{"num_hidden_layers": 16, "hidden_size": 512, "num_attention_heads": 4, "num_key_value_heads": 1, "head_dim": 128, "intermediate_size": 1728, "vocab_size": 16384, "hidden_act": "swiglu", "norm": "rmsnorm", "norm_place": "pre", "norm_eps": 1e-06, "positions": "rope", "rope_theta": 40700.0, "rope_fraction": 1.0, "qk_norm": true, "attn_scale": 0.0936, "bias": "none", "tie_word_embeddings": "early", "parallel_block": false, "extras": ["some layers without positions", "short convolutions", "capped logits"], "init": "uniform", "init_std_qkv": 0.0294, "init_std_o": 0.0, "init_std_up": 0.0294, "init_std_down": 0.0, "optimizer": "adamw", "learning_rate": 0.00108, "beta1": 0.9, "beta2": 0.98, "weight_decay": 0.12, "lr_head": 0.00846, "warmup_steps": 211, "schedule": "wsd", "decay_fraction": 0.808, "decay_shape": "pow", "final_lr_fraction": 0.05, "batch_tokens": [65536, 131072, 262144], "max_seq_len": 2048, "doc_mask": true, "train_tokens": 1038000000, "max_steps": 6748, "dataset": "wikipedia_en"}
Each number is 500 + 50 x the weight over the matrix's rms, rounded and kept within 0 to 999. Layers, rows and columns count from 0. Numbers have three digits each.

# gate: layer 2 MLP gate, 1728x512, rms 0.0528, rows 556-590, columns 128-255
# up: layer 2 MLP up, 1728x512, rms 0.0512, rows 556-590, columns 128-255
# down: layer 2 MLP down (transposed), 1728x512, rms 0.0518, rows 556-590, columns 128-255
gate556:553522457436540491532481528446520497528531376520483612449447521549534506540512466593437462502587526526461547439630516555589423503520428451502469524444569549503576488541524469549487450513402486453565399439495428445395579464495565418561437487535602477435485521520444477508495467490545514419443509553509413599495529523514536503448484474487473467460561462543453529572520460483433408546472
up556:603510552500479518558529492419540484435500506500491584507477560616607536528502512429474487432549480489519576416537456512603460506485508531461440492508455560402516513494506481559519567403472537501396566472458500514471497500538542428490406480547485515525481475506494502483441491429497547498524520495615483460430500475477582445501553537574539501565517401556484454561517478408529430585480
down556:488578464475527492498552484476454419597540565563474498549476542489511563525426570650450501541468498523497567623518553520413478563477524550431401511414576479471508585464501487450528453534459488536541401482542490521512569517490453540476404369513587470437451524483505504523532481618492487436494547447576537463450522491483508439458421447541492471546563502500449457436497537424433487488551
gate557:555436437475524458478420458511545459481530524417475541537512487507487508433530509432528550402491517521498508448462474439364572500511452474456537458433596460352490436508451441529477431547411431423556546450438582482483555431511527576576563559492530409505562533434378474482535559419492412625502464542527484481492516539488531480455487426484472514527476430495442535498517496473372553457443
up557:451429610475412557511484423483479478513511446419571550470559542493424445481549421553432537538433544494526545569529481488519563456400471555555522481531447506508467449435471550510503563422542468482446554484439630472576524577566538511624422419524568517479530548518447454499455485427549534368466507509528616546546550534484540516572500491474491571496541514516445468605389476490491442443563
down557:437480550440496453520494447485419417501451489496371483409458501466521523641502541558478512479496519509528554456484473576501526490512576458498480428518505451459436507459407511476555570529534531559550550508456522481480418429574511640399471473478445608571534474548476471495532364509542483487461554530461426592529525541505504505513552532531478466498605397505528528429506552614506492558550
gate558:482486575440427455497517463477461450584467515504512508569544459600468449547457509389462427547397452439489481425526463563385463504519428453396494469486540527484494468503559485560474487409524535503547612487535530490564596524475474510527501568443509481564485511543485463455388491537502512498483513473459478506468527494487506449355501559484526595559536563501468508546554497497596386460466
up558:458462410521470452471461458528541472504501543524422512514443591484600540509537581537438492435534534547592462414622473490572495434459536465473493556481557420528509417493542468454527492535546412485567525464448587485511514527450466502432473545481409518429527543493486478496479520548544492479462525461485569540536576526523502454472501462488541460483474552521465397547461462509483544506422
down558:467516451545574550486528573510525574482406435496468454489547568408495461511518478577483558447519540472553510507549529489482523520529581473474503415613473495489493525424531615501515574603500494544557558432509496463473457499507435445438465583471433438484480529552478497426514513557507480472495522582499538517567424550546490566485508431427545511515484470535507516482559534513481506501502
gate559:618507617553528503413501527563496524455440482523509600597555458469481489526587478500470497496447513454498488481494482474589553469459503522461573456516570527584475458481536512502489532567498507486549480512435456491498540532452547521507489556543486583547478591539459444502546581515502490522512406507562495483501486529589536526500418482375480475447508407423539463454449513473485515512550
up559:455490496462512551522448506492466504510410488526542464436411516456546537459577484531429515538439492503517527517483532503542479551503531554418488423382509411515514504535525480520527474472556503468483490527526397476463505527499527496563479419585498477410540509645473541454537500455541560440543428510431402499460559578488525570471526566483503478577584513475516487442530489486447517500407
down559:632394513431504430485505532429545535504435572425409477476460404533537576469521509502491473514397589517453486516464492406510538497505510589502501450422506477561432547548501484526552418472509416517493536522520500508428574466476478511528490545527558499557491512523481480361542563503525485508547478424434537460433448520547541484505471548525581495485426503462493531488562532554496540452405
gate560:493566454520461422500522577561527498603411461623432528503469505613443546503488465434516547493553499522515550511590528467544487506441507535551446452597529401554529497482429570515470496574543493536481547510529471480447527525539435532547589500531488539544460470479510508485473499440484515590431395437451537554534456527519378541593466366457412423495472402518452555436512440527552502506485
up560:512579501442441554525508532505514544534536481441453516509526503430546513488555449571465516589564485497543461517459508594508495445538484530534539516438486438462458472564465521473530504505545462469538392549480500467474480493533462577423481464533415525495495572466502507547489479517392455490453477474527478554494486468510461497403481590512555499444429528494410594514490453512480495519514
down560:505406475521440507510521473458495570551439477529520524521498504532442539588406576531561503413485497481554505492495498399506451478506505509537446492514429516377512460476613511517497562533556564492465416499483518537491547470541583515435573524512534483532417588495448442509441518452468432475469414537524453461459420518557421493409572592542568533452410450482456548421504506512522552461485
gate561:539416462507459455446475529503482520540515413401516436524463389553533478494474554390433519518579494479503492422480575474442441505386436476417416461526552527569584557537503478546530464487552456465492496461528468485470538575524458463481478561483513425594464497497400471492548542474491442512461487431461430510577530478633457531439488558374521478501517541470503399438646576504521500358565
up561:464478497509490549511565545448465456539588518448465439530476448576457517460472534555567470435454484423518540472536455475555525523518508562494487448509548557461483498544531558509506515531531508436529455538447405451455538501565464522514437581452541482406524543415493406479509434483467373473538505560460455480495447505458511482537527482523548495428494512546468448575545499571480483552640
down561:514472614482501501477523528452472526578518539568480520496436549535465489531437593484488470494490499511520539525487544503415463449552513514419469493502485629540482457419496590573554493437530568590414504513519511541575536507455526517556593500516465438516538580480493424494545455458522468485468482444517510555482509525495476496525630458613474506520443432402522454462496557488533530524517
gate562:458462442611482507457522435519559529463464539526383455521486463391565520585488524489506558457476538525453544436450430508465437595466481584538510475535407550441465574438546436556467535524468565496535509532493526503617489382566510517458531497494544509462608445534507524549525544522381421516485484552505390513454536597464479518438461484485422547473474441465515540541502420486468539469570
up562:446506422524488521493484491535520448496504493628521487532427535482534480506574472527519523526488510516420509471510581550452498462494534453431475475533491500478563444531529391434519456453550458494615463511430506483503508562483595461529553516563509452519511468488518481579599432432469403493540500456537436496475676471471550468482552568498457499506506446465502481492483534430479426453446
down562:483527509468464544486552472647481520480499491468458499470578552522460484502522516438535559483503468445443480406461446495580538478476417602483405609591377554528555482510509563551493513551546487523466568382532446510509487474510512487488466547509509553454490384585439506499510588431511441476464511564480506430468580470533569546469449537437480523503514465562552490458432605494503438580407
gate563:540439469488606476419460589546512483453517499453516624487546496580434465471566442469527496502463495477448522561537435490553513412441472435488440449509519555576448563473528535566544501541532406364511492501432500512554353506542479568578576519527588432458452582630514494446503524491483463496495536500524508522524453529496455572520433588446549536459496617541449460539531525480495591594443
up563:483567465400524500520541513494506427479478486512458434559596509568427457478489499471514380547482488553543496428484451546541478427483525481520468525467555532534447541554500540481442476520505540459498548533466523547592382490475516555500442497454565562503422532510507472471521505571396495461363473539457492471477413537357615524422492588530569500590461425461553466536504599510487440452497
down563:443480444539490484555609644455510536513511526555461501483546463513600589489467448562587458460517451533547483376511519519496440492483548448537559528538545462542534522491476586449520487596504564515518506575537556442491538436465486511449557539521471500592495488463490519526505504574466522521493534536459473435376375553611496436454609564505395444532562493553571484583484377463505421577495
gate564:525559501531508533466477473520539491475507457438503492580468531482448481457514481506459589529440526482542457483503497509511538400538502543510556472532522512469422427466543459505454527442453444588516544428425481572551482464529516431537583575509485486560504438472512524430492481580557442469526425556457521536459489522552524486521470495451447458562542488414494491501519497492493555494474
up564:452467596526572550504518455503479498501505549478423520570553496550506490474477512438597547512582477423482504454513475497459509453542563509465475385549534496499422510557454468457503482516483462500516513433450600461450490530524519513471508447512562510564525465483456471459510512456619508568476464486556548570526476479575529425555478450484462554470543565532423582494481540496495527525536
down564:488383480455560504563468585447496443541551497479548479489492499484505455526467506489486550520532552523428478522505536493450398429513472544556535449599495581491513492447504483523471599518513453525525513592539540484565450492450571483445532480579496537473609398499508453437508511538492415511483484485460539486557599440452552541614325492473474479469548489450440519539484452525457455504443
gate565:509515482550493467456579513475532569531480499472463474495525492590532516412533500502563559495477557500524524489468542506409593474448455489491529516394514509521525534456523511464447528568532526544498499461421525418578576408523413580515555560489467536416544502478530479492489343548460530493509505572521549555560437528552496420536440528551437494501560460440562474527487526441436433473512
up565:448526510400507540461367488555453446520491514535554427470501617414428542448541506524343450395504473494573552536403396494556579506550525475540478485478491546580469440572399484545460509489580569502503439465428430484430532477542409502465403447533474573571616535523442529574446524524471489516501533400390530623432485535511504553482556489520508566425584574477466576527476427544477525436446
down565:505573494360500459532488437547465408480480437541487395551348494386540521522491523385535504509503574538421380619493373442424490590543563474464387504467454519553617466517503523576458463569510505459593391505439510586508550501493567515438504557506542414485458492437483539498570473456478516481483447479538501510521503510466507613511444453490444498549425501490552450488507407477497484549582
gate566:446402423437545592507508508471481589456533494460446394464518521509499486354485533458532527614541561529530522440606517465486527590509487561475557463590543440517545495484556496532541597563499453405447484533507525439533486490497548458529523561581550539459549492557448516486571392443507429574585580577461563414504476527500450456429468476564488522480578508586400478406423497518476476555464
up566:536567483462451569616546481535510492494506435513481470506476420522470525431530429441484531539524497599517534447600533462515543527517517519599516416546538421547554485479500551494476450626515535490440414580574505572489439507495500477485512479538537540534499562553480520457499404457528582495448526511494553436469536487542448437444476549439454560517531553507612422549502498469562576529382
down566:412452551499511559503584538531504501498488446421440542466477487490503545431539588418490608451498547448564432416484541550461450470418481503519533481491524462453448525476534516438511564567463502450429563523489509438547542509600509511444478657490547451552468589482517511541430477596549519459507549492493435463615548502539537499497560559510529555506531552559516428547469575515488494524485
gate567:538490474519575482505533556484538603531561417595410476453445508489526486502431526545482529468459519462597446454544567510419450487458471509495538422549503451530369518506526484512577480548510576505485519491546444426513538420503404511502445547527425495490467502460542439471441497474479490482575414574496598533511454513560441418526486434510509496460587375547475530515457431469456474557479
up567:455433514485519538526533435453468612518550511530467461544506509441523494414484544536604522578492473437484543542554481467552426584382459576434485565499440408453445445512506500494533543419499499513517574469556380486409421609523473462388464466556442574472455466471466455504478531521498484537483462502562549512570523427443552410394470529389454461497576494525475492433441439532547525522529
down567:525440548533498487406483456527396490469572521502493544468600495502550552490451539565547554477480514490581537519505502481606422533498509504460468465412491557439451572481527458475578497512546603523428505575528458462533530479477506525485469448597562477488416429475509434539479484510556517575573532494582443507440495522486498398581550464548476426468492543514438470427558590544420526449503
gate568:508536423488512520529565505585531487556509510529441607494487524504533463473454411449476551464482489520563531448520568571574540457423495450546532467481459632554525448561501527550471489528511478456633524437504556482523528438562564460526496568568540509555533551537386496493565432513453517481392487513504443520564595486483454449505484493516437496497426447512472429381605441509409483579563
up568:520437459507427467562611545455474471538555432469457488432543438473504464578515492546443538476479522481496440568519502571468481421498516476499545590576469461606481533521550516485432484516505533508530572514588525559581508485559526504553422530550552492380414502528487443513421534539475535552476547516475459497485424478489518561600492514455561500546461444502453488479509458515536544544444
down568:513458532482525508548507523563472496490558552489537606564509509459461535450535388479476476511499515482508500459494543550491536465494538542445541440526495492549574430541466434521493473401565433504622492516555470469440556542511452495520527486449533462543544608542396498515592491518592470519519485439482552498485469514497570482488523523521462559524477540420513418505521472458466518468473
gate569:583540340551557557435512541598497488538416469398585513542462464454508411529456459426491477532493561592572460505432498558565479430438500493587510520463467516534548534510473475482493463674480461497425553478511642532476515546451452514508430512484544447577420432484451478385551522509505487478517494504608424473537563436495505477531448477529489492479467447412533537564630544488478477591481
up569:536518468506563534449525514502460549415572494458451501441562429611578491500402430491494455482484495542553494447509542479497471472528469487477382610508480582548539425496446458539433424478528484477510455495497474387479531513497483420476478393483491489458443529585563481457580527610541537433590422490506481467565460499581493532483493514505428471487538539538489526502514531461498452448590
down569:403493459526429562559568495505523621451564562479602457511512500545438475435499436469531469522505553525453523508509505582539488470518504456554431497447493452536566507512537454469380412457581517473528464540537528485435522500513481447482507544557486456576521471465485566412585580514417452526658560482503493462492536478478475422495420443511500475542472511523425445474561440464517521444495
gate570:495555451471424421460561451553534539551451517507441579472549412468442499490490441568542538445481504469546435514570587458541441534474430508488459430410538469537508442536587436553467453390525473451453536459505472443454376535547583490517493530531492527443537519527511486588501475504567591601525526463550404479490403592485407597519433568433548482443548528479542455560401409574526554458554
up570:529441449583474488523503530517460480594536542516480444387507434595484486539475581419455444400586466463465456477570634488480491530556465535500445482512543568512576500489556435472542483455496566473592465511508552555537580529492486514531508510419424467469508528494559351562484465546446477518523498493418342538527451487549484496549490502492465459590527598528483530476499467443509541500494
down570:577492490572465586556524388532561487429513436503497390526463540497465512621513490447437459473583534499428589464529580558541510538491460552449608545588612452473492437526500560546531556499529496593501484500482581568490514551507587500467472460466530546551552540489487450426556515485580469392567488527463424598483523414480493509500459578548389535455513518557453537549560598521472501578465
gate571:562527478384520439446463569503602473479539452499488470482502511462480500534426410552489576503502487514571498496572527431389539532491480455583503390428532536488432528506462555471497517506501538510527491532490488519532551469475485486339527462501530506568485595424514491592501508575516572435575523513450477462397534523501454506524473501532553518446480513492564493507569527564446506584526
up571:501454463482601512506527460540477481588565448543398543518536493476573452504493505482459498430561474510411422550464515482561502588521493523474424446492557520499470462523537550528527487442533408490591558493552413511571462454472511513505528481515455525558471432523581460535493483512423470565547537526536403526510441523488520471399558482579532473557414543528471471475528443561486413460455
down571:486511476476445498466464450470403599505589482542470410516475554437533522461454511469508475510444537522393503522571612551465516592439430546445423555517557526575573531490613471469513481492501506426478559444518562492490537507417476502537478520431519449473372537510570541394568493554542522532479539524506471567498454444531453568612541579583494432528505559452479456480491552530459500429529
gate572:467451495442499487487523515485548476533582452427481568440584494391475459531454479369542428516501475529528427483536547525520511581544575529527565503562485557527543507493413502497552509477464465458511508484435579540474473505496517433566502656611477508496517474530477414496504501434498520473458560592478566465574511554457582427530366511510529510559543565477491544467516442416521415486549
up572:532559489525469570409557476558415497425430347512522444584430432543528495358479455515501475411515545580520545495523479561582532538478524547519442556439453455467552484500529442480461445488480574462536603476501466456529493472518564483504459521466475410564507530546485426463488466453502526437549491442449458530542600445515537526469531520540473499443582478541536545575519498493429480572480
down572:448486527483481505561589473483447458442451418539517520530508505448484554499484595578520427552464421561567520447504476501520546488448496491479463526419489470588487446527517466496491503475499503494479520471476607416456544439608458600439469478504525474542548508619544519369556482496523515550543504504534422554485564540480497595523482525457450527511592543508529530398477565515462514422511
gate573:449563515447465440500537526536627525590432533442491457516439514502602530484545533433467475391504461472471464481471552434510418519514453482466453512408490507523477568560500588499490441448496501473520441619541529541467430459478518503509466512472508485522492447465482508529514477445478562421544516517503514493494595491593481545558440571474474473506564524458429468518524430526551532555495
up573:480483552510427563477547534497470479517495538520509543459550477596435503445424491509492520448468442573531511488493424534409463521494441426481497474451469504456496469527467477544488506515545476549574489565529527556584495587559437468517468539495522529504580601417558496581545450554546522421484470525534558423543521538624505486436472611510524508476501620500517480507582570521467539506604
down573:555492566466519444484409507565521442501465499449424502521401462437511478468565498499485484474500503562546509545467483497496556572492504510477567482500499465490582501541376530526411560537474533558484466392449451494543517528455444458413512529458494536559514512525570618491436588494511413495446460511472475393582567601504533511497514504495590506498498531496458478573439540494569561503468
gate574:460524475354506409476553403501515427552490410520559503469498490509568456402560594511486428517503478539476483503559495459548508612482518452474525445447519531474537442525491572492430561473465520493478467528547624500437460586527595478413601587585470476496477491563425539444584493519519442465474446450376507524529443534500516443504404588523399525398491538523493501514475508522543539561550
up574:439521515560493501490423553493466531415465456472551520504439487514520509439415546511510573477552530479492506371542565566533493484484545466476459494477505495459524579561592561504498507504452525549469394457452538561528460514456622493587492584480471593569489467433470477487463502450596446435408475538532479464474572522478432518543559485412488476530505498510431521469422471564523470444529
down574:438529512494474530413482503542429550562514530461491518498521499462556550443419497523493426503506413464500487541451561422475499503531495516491523532499451464464511382426480546611484515614491425571550503636509624503578473448541435485492461533479501509528477400523540518515493571428463456450450487491529479456457445505499605469490511511417554525533506457487460492492435463486529632503504
gate575:432530436436563536490441530489544552537572425560474545542625520499573476570482538472468416518568457538524401457535468558509562534514452509461507537521505543487436490482582484538473494559484484431470506505488529560495480525464537437501453533452583471478451542490456440463527506434478573442606460510429578458573461505565485509529544467481445609475560520514504514547457519530520517496483
up575:422492458527503487538391402516523554474510549545403517521566451397443404529423491543494444540532558504521532505494502436567468414541462496469514448423577494385427517455542464473506455562531540456478470548617575449438463479528473546501502456461491451478487470511451512598518429540515554481549441516473479544569462532471417460520439477430499455501571536470495430492549535509483552499408
down575:446518400509521412549470490453557554469496469524376460552580496443468581489468539512599440408454556447549398541464466453527503472584476489501464472544482539568441494491554491514488514604493526442447500539604653539486504554518431454563405613460519460478411470457470488474543413566469585465561459476487519523577465493526550521478499419512521527531540517469467479472472537521559562497515
gate576:457459452515580423507405378479522433559482550472513516586471614532487455470493516498529461514521501509478492475596371466493508524457399403407545499499524523562564538530475448520488460549591366453585509514516558443586532506525603456538520509476557508603514537479450553468416439476439461499376551482496469485574535530520494487443487453607477510536501572561355458427558426526399428494451
up576:417637441554489589583479539520500482411512528579470523398489630512496452469571499548607445399379481385573512451561520506482462562474462544466480586620477500481401610457580490461391467495502452425462587565515550493562601464466502511567434506505545471529512479535490562456538533619535522413484642567458476521503463541497510631560474490443471488312639523541465555577461486640543456498603
down576:422485434506512607470501554551542538478462422574540493425560520563547507517501443522502474479508459521486507393531617516552519443536327492546475475555520591466525413494459439521481488464538536425484560418438552624505441495513503387469421532484509425554489581471421376496437611549509455495391498463522476547529520564574467471509574496518373515522527568522477468513468519432496513517518
gate577:535431448507500579550481554586537467491454420498439611583447448481504384458585435476477410491454463475458469485515529522475579468467519592528478442515488494555457487492500455450517431593440373403485520499575550512543502470572460482452475428468559545603429493546487595490481516563562484493506586512541481503471549392535543516573471463454392594453471475508501510485498505415469571531530
up577:506496503532509504555489569487482457524454505481436414471382532538562475493462448446453506583548452572451457457388571445516513472452489472433467493574449599608515473437561495520458521500512487611585465384514459543571529507495510427541562441438561602496433589529501537564515436494537535511442513521441519502396524501471589448435455460547569621502516480512411466512542496556489484494489
down577:477602464513478428525421524475610478569416568409564479604505559458471557483453454502508512525502507572413486537479440424480449547515517527437507499496470578530493574498477526503525412485465477528507536403487440472510464553565519473513431438450509444421473503588524468523430635502341524532515447448532512493399563506430474451514570532516497479519454522476464437432462559540467464506506
gate578:542512537448490472492461515575521376439505497487526636500502492430447471502543496461569567514447537415501426468530585583473540500396541460571450507479503503460569498471495596507485514571436405454507515465464416512447483539459509551535484510480566484567439429448454414511438443539415507570467437474561491540487552471470476458514464471490535457390560449571489489537474504438441456539545
up578:563509507458509526577493473557476497440519486442543536458509460532483492402434529403536596466489529473530454515448540507474587540458543532533439451515498523549418438492484520512551501438449468470487489452606472517570478564514441477480539490524477476515505511554458535498564497507550421536493593478536514507549495514503470483462429532534525518472534482543461388464521619532598474456531
down578:498508556421447495470543544419469543397488477487525452513457550541544556542585405466465561551462527596497541443532476559522399556446497408486444502446478511549478524464491468440435505450536513393431517450509450468458552519609451517478537540516509454564531512469473544564448484460419595484447490499444531416459475471507461528574492426409482511554601493465499463550545443479535483492455
gate579:431475527372484570504592484530555518517469475519541490475462518499455457556558482547475537570568455491469504472515424501570486431508487509526479437461509514580503495474517595517559495501496570610456435461416481551588563407521422513407508587487537461444488544480522448433565447420447529478593518526411446502541542434476450507528447457446455516500467484512445428595502455463619523508543
up579:467501500493560458534472476459483552544409462531440487480507605462512487485481475523434620615486502560513449528512508483487449496497544539401543547424469505530483480506442492517558451429451527520467490546584476478455542431481538489556428490486470509499520445461494361450482516504499550475529524550479503412573581531421503449410498531448617500530491554550524543461493454522516487426476
down579:497470470442490500505577454471441393540530394497435500417479489544530497608464500452472447497503478539522471488473480512492559491508470538414475438615515511402471511417490506480526511455574544480546499430418477476562518557511519590522537483477424534530583527489460528630534460488419577427514451506464523463556504442486510383499613535458493500496519522538450490635531511442529479474531
gate580:413514457483484506508489492572537560436518499471513492454476500468452471509597508506509581504502519393507542530501528494454496514486544554500489487465486476535516537519429485498583502496545459518546456550544536451583471594459568548486558437519527566479557482431507417495422582485507611553507441555452499447539416441480459475457489513493565491572578442436625578468473450486531433474594
up580:536477482484599574450505556441486477533522489471528471477452482509482492429505414553532523522518558413471502498540413544430415480468542516462506468491495385488453509496451505463541506451491555469475520466515539506527542455501450459476554479557445490523562536533452491439555448535515482574507480472425479509368580530540505541503519422475429461398530492529393575478484476466418542565487
down580:401494502591418423455500460529461477530508528532445508497450432537504501560438549452478491449553637518496510509451509571571490536437479497524522513486437499422522501521537463593517534450542439471523487501524503471465558566527575462620571498506525512462461532624507538444503521464463520493459488567548448511514523465495500439538529552615434502528509466517531478474534558503467564512494
gate581:580489454488502545527525592473523505567527519498446589480528552474473502567468499494434549554497455475387511462542508517511577509518495461479523491491516477569548539587535558471516452512504496504494540550404468471447466513442487477415421528511513477517459518507419509519552501534470492492479536494515529510543484493563479427569437474461515493518473525459447459454504522554557521504520
up581:496475519512443523496490490550458507488509541476425569557550514581530514443438613617538536452545519560465528448575473560494455456435497434530486511423481482513488498479486435457485421590544449465541499481475582541415584591535448501538474471411436494415449491480618485460464512471431439452426440512539477496505619440514532590473559467548467509551550471505549510551532550527519491537493
down581:517546503533534451475473443478479591474635456532471442523500487498466498464523532474470542483458432477552534535579538587506546500479470483498436486458520486484583477389508575619451605494477498561472510447570525437516523430443444566479471567475430504511569563613466485549543479514487461476501521478481504534551471525462490468574525451561573534482473440471421497461495472500469456502545
gate582:530482519500427547465529581574530515560520481538493587568546458612430514508616456513433620434425402543492515454475513513460607485461487492453555499546500553551379478459503495552523554567507415504481499494486471480680527465501516572523612520534486475522479434539479484455526593559501559446609460562470395517523516510539534534486457555556456478477582581480550515475529556525428589539461
up582:455453536474507461477574516570469524484532451514536444548498581476472466552534555515522543539553561536568470517479501480503497493454503562423484457459492483469567551485535630468497493546516551518387503443471548524477517412507461502484515521438547473529451460417483450465502472459509536445464537550463527477471403606461554482516503538519523559481476542484502482486393493505503465517458
down582:504485464517544536473477577540528475466419551465514446481592476594442495474459466527562554470497436537470467477586553589565558473517482441483458495493527410484509584514444529520534507579518405517456440462584533491545503416494446444514490507456479477560424459514440462443537588514405459406628494564410515520473451584511529413392513527627529460506563531621567511498482478524490573519438
gate583:482443472424425481481489558444506536507528525517510467580580565583412436574587507523487450489493491461522419536486502558538518471552432470504562449531487512525538537444587448531444503520510518430489580483454442488419407589562483436476536424494482519459478537532485443491569467487547421508440450626522472430585498433455439488458545472454502472501493381461558427545530417531491473477550
up583:478452489526561489486525457405485486563540565557406602542560397471490457492466523500540427576486494513443487516462556576521399467494552523440465595450467515516601458415399543510485435480482524510579513486502505459394477509440453503498501469591566476454538511497509519514514570548460515555564507533550520487529557537507467481588479503533483474511524451530527492448544441517517451582483
down583:567470486442545522531590472479499539474501528544536449531495534487508539491533491450498470588548486493451452494530557497428497585587507501414541398499576516469518531591531514479495472581538470469518422535544503580519435490545493380535542520469486460587502466451405489534511419587497454507523521488505482570537458576532450582542543468410539507520514561543506503460503427471480480504515
gate584:445520547448462582413541503484549508439470482471602482485490507575551487423471413379554548589491535424449500474472479584539557356537491468525532574506473517464617490507575603441507575436575605531505426478461530469533555569547531554506378603512596497532506514531438421561572512548542430596417595656595465470525491459461500576424373464497545503526553521496469538474500443381407403532428
up584:579475546514526484527523480433469503562617558540509545545453446497469480462401604588578530444584433447518552544592432498466583455446480510536516537481590472466482519426529469551526499499485466529466543482458492489510465499477419487413549500505439455509559409461478436533521576489484600552556466490499523538506490624527538459535424511511569418482460510478600577591544679480522546371518
down584:511492504461574553480429405499520474393470546478414511530491442469548467537531471437442399453465491595438563574538617550428458469481499546512674458485532427580395624529533442510479528529515487545473560466556440493494474608410449579521531416579547577494550593545503522473535458538409519494516501487418531501512572591572418472465434554504435508515489436452494508586465583614457507463512
gate585:504431504565485475451492552520562447480630466546529446475487510445522483443517516533482493516476461546517525456497404482510589527494488591496425447487526480547554494417534458496465516441428444422458503554443494572452422533436514449561542535455539493515541589432483445522549472532493558547567527464545434481463581498546540505506476507459528508481526423444518460498489533514422508500424
up585:590567445486472479470539426492575463523556546469502536476421438515489544435483486522547538543439503559612528533443475475514542543510407486544497483497416444534407550510483472513556479480432508519453561601454486481397480514527498581442515429434491544479551579456487543535559507571558555496523460534462445476498518473625460433420492458555519528424491517513479469500509542550507461480435
down585:586572492516613538552423480468479451556518509502477498552474582467503422494551496514455453611506547490462483451561508420487491493563442391510396532452547548514526479494477591533527572512437475432426489445597413469490478482416511523510545518550496491481458517427455533464441453491487516385422543444524396444448479519569497470466550469523589530570387529582490482535485514517452508551462
gate586:536488479519566490523471485509514496466522591500361530561593488529444489536472479521470524537507510464459415413471488522546521493558424496481439434565517619494526578448504465475481460546543556421519559538452627427487564473485570524475428506496475484454407468457516551398437594482490431534443410620491552488527532472565506551472444517421464458524435503577481439431577588544576485434466
up586:500474522575581527529546496593416519540423425463589482444498546540463512483494539551467489478558458530579536504456471479441407628504442490532417569535464466448530447515513474558474416488490484492492419535528459473513427489527487433537475475431575607510535515446542506571546544559555542466558489523464518515455503515343515442476524461458519496519475677497451518610484435501407535582531
down586:600477539448475505596473538511492447456477569498467453500540520488544507559541514527552541471451565491461439399443468504544520429492413443486572440430488512558475510472496525482480391500537441440535425463458493570471574515531502524500480514500493484536408498543528479486481499495541447542477551504598507513499594518438454405407440601480465530486440529589585510507548642474528488475499
gate587:465476505531523510470454482530573457504502498515447544537479540371473443556588474557516444555554506498609401549491499521513457504513466503535560433467562574452589493437578621494448502525450542458528549484395545499428548494500458583595521553531500508522568444417482437386524449622502429530523588493548442493528420534493491577459454507496482466429446523571560532624523441468527509491475
up587:495513499521413494518628628437423498530469408488544516452470524505598479502509591571547388474460573466452488439578424392512467479398496495496545488460465421485480465460530540483516511476395455511501434545475408554507538406570460506473391484491482475490449497521550533578575481483484499499572467583460509488557552526536515501463527568535506510444533631526519493403485507533506494647509
down587:528489554424469478391500549448532532489483514584449434522450465501414463483504506524473550491437435484554582500559531546525463480530472537502486523502452387552489456499572523558402521595385445522525510446555465498428559462515539549461451515491555479519478466574579577365501501459365508446449531523422512481500584428441519480501424531573540510490548475477549521562607479534393442584491
gate588:478390425356508416464498527498553561574449504478385486444461541464502510487536483545476525607563462619469482516523533481474565525482507519420521470517523511474395455532554440471541464573496518489559579509494553429495494510501542405512447457525485519475492527565486405447575532530565527547460444616397422491579506441618503583443383491500452535397531488634553483512542413471463439441519
up588:520524457546546543382535507458541539563535638552484417439487523491540567568524423490471440557497511505508478496452445387465508543511453509598546508409549498478527447572516539500498550499534497442496508545474484478424433412466429554429478512516574522505427543408469556471440490525567452508571589472484413570501445618502397459433481531513465559492511409559522511448510477579451502517525
down588:435422454575566541479494434442589495517506549498530505530472468469639432423506491538420564493484438543541544468453571462517578517563576461525486560379398452568420539423451509460508525433509429502514485440507492458515540430502450483486510374507431519478546546465478565443418572508515453474560574462503564513515526488469484566474508452552534557517446439467546535441507552534493498474450
gate589:583453482569548524560603499495493557568486510527487627518546501481539516434589485470482486463518437511478538479469536475538535544519449553547535444503532470465549473505508530547520430400526553476399548509421493504466469543517555447562536547493506523548469489405500452490497362383469471497479454501505521534489548465479491528454444520529515404492472458536394467554463403463482503494525
up589:566542434470483543551582533505552563423490517520466466526422468540472525470627457519526408453467401570566591547540513443461511476506474417491498499416511468480500532468490537547498474473413500408590598505467480583512399566476493525500484424503542467505532522536393514514546446554559581528467607516414443541513497393465575410453543417432532423527510593444509456516520503450485478494472
down589:582527479467540466513566493526392619459468575534478517482548471485499480468455423505613430465462538488442502455395407507521500476429516527508531475514489515518488600531442474575554513492532600544509524438426408548462508481525465478495522520481460568543427495475467485533427457500447479427396480447508502467571500456435457459438504495614399530491453552447470435492484579529503581492527
gate590:487561515440535482485490530470520491521492449537480541511521568492560488567473509467489508580547519416466511479520493540471456525535524459511554471488543598500575500542576558557488511488593500549487462499609501481507462490446524540567473524563454453507476512548506594585462496542480593519463586440528560458486498440489525519432489511518464490530496492458523507444578552445591510522511
up590:501582488482508475495530623525422533506490480601543521505494526528434451445516456483563572552489478466521417513486539468544412526432543461457458509525439518454553571512503468492456472522521469439485522485427449549512475514542586524575472463502508454490447494477477485393474507504526500523490500515430493507463487450560572492460537535481433458548538446454467468469509432455570478570527
down590:552442468427479511501422498533502444519537520496472482526476522459624549554510535511500516540477549491483554475534552472445492488496515517460613561428497519500478421514540564489468491544474463523549468530574493469478628457551488503433504553554549511474490528443519579502613596488444506473470464448538535472505546529567487463432684503541513562534501441531504565450548615501501528478538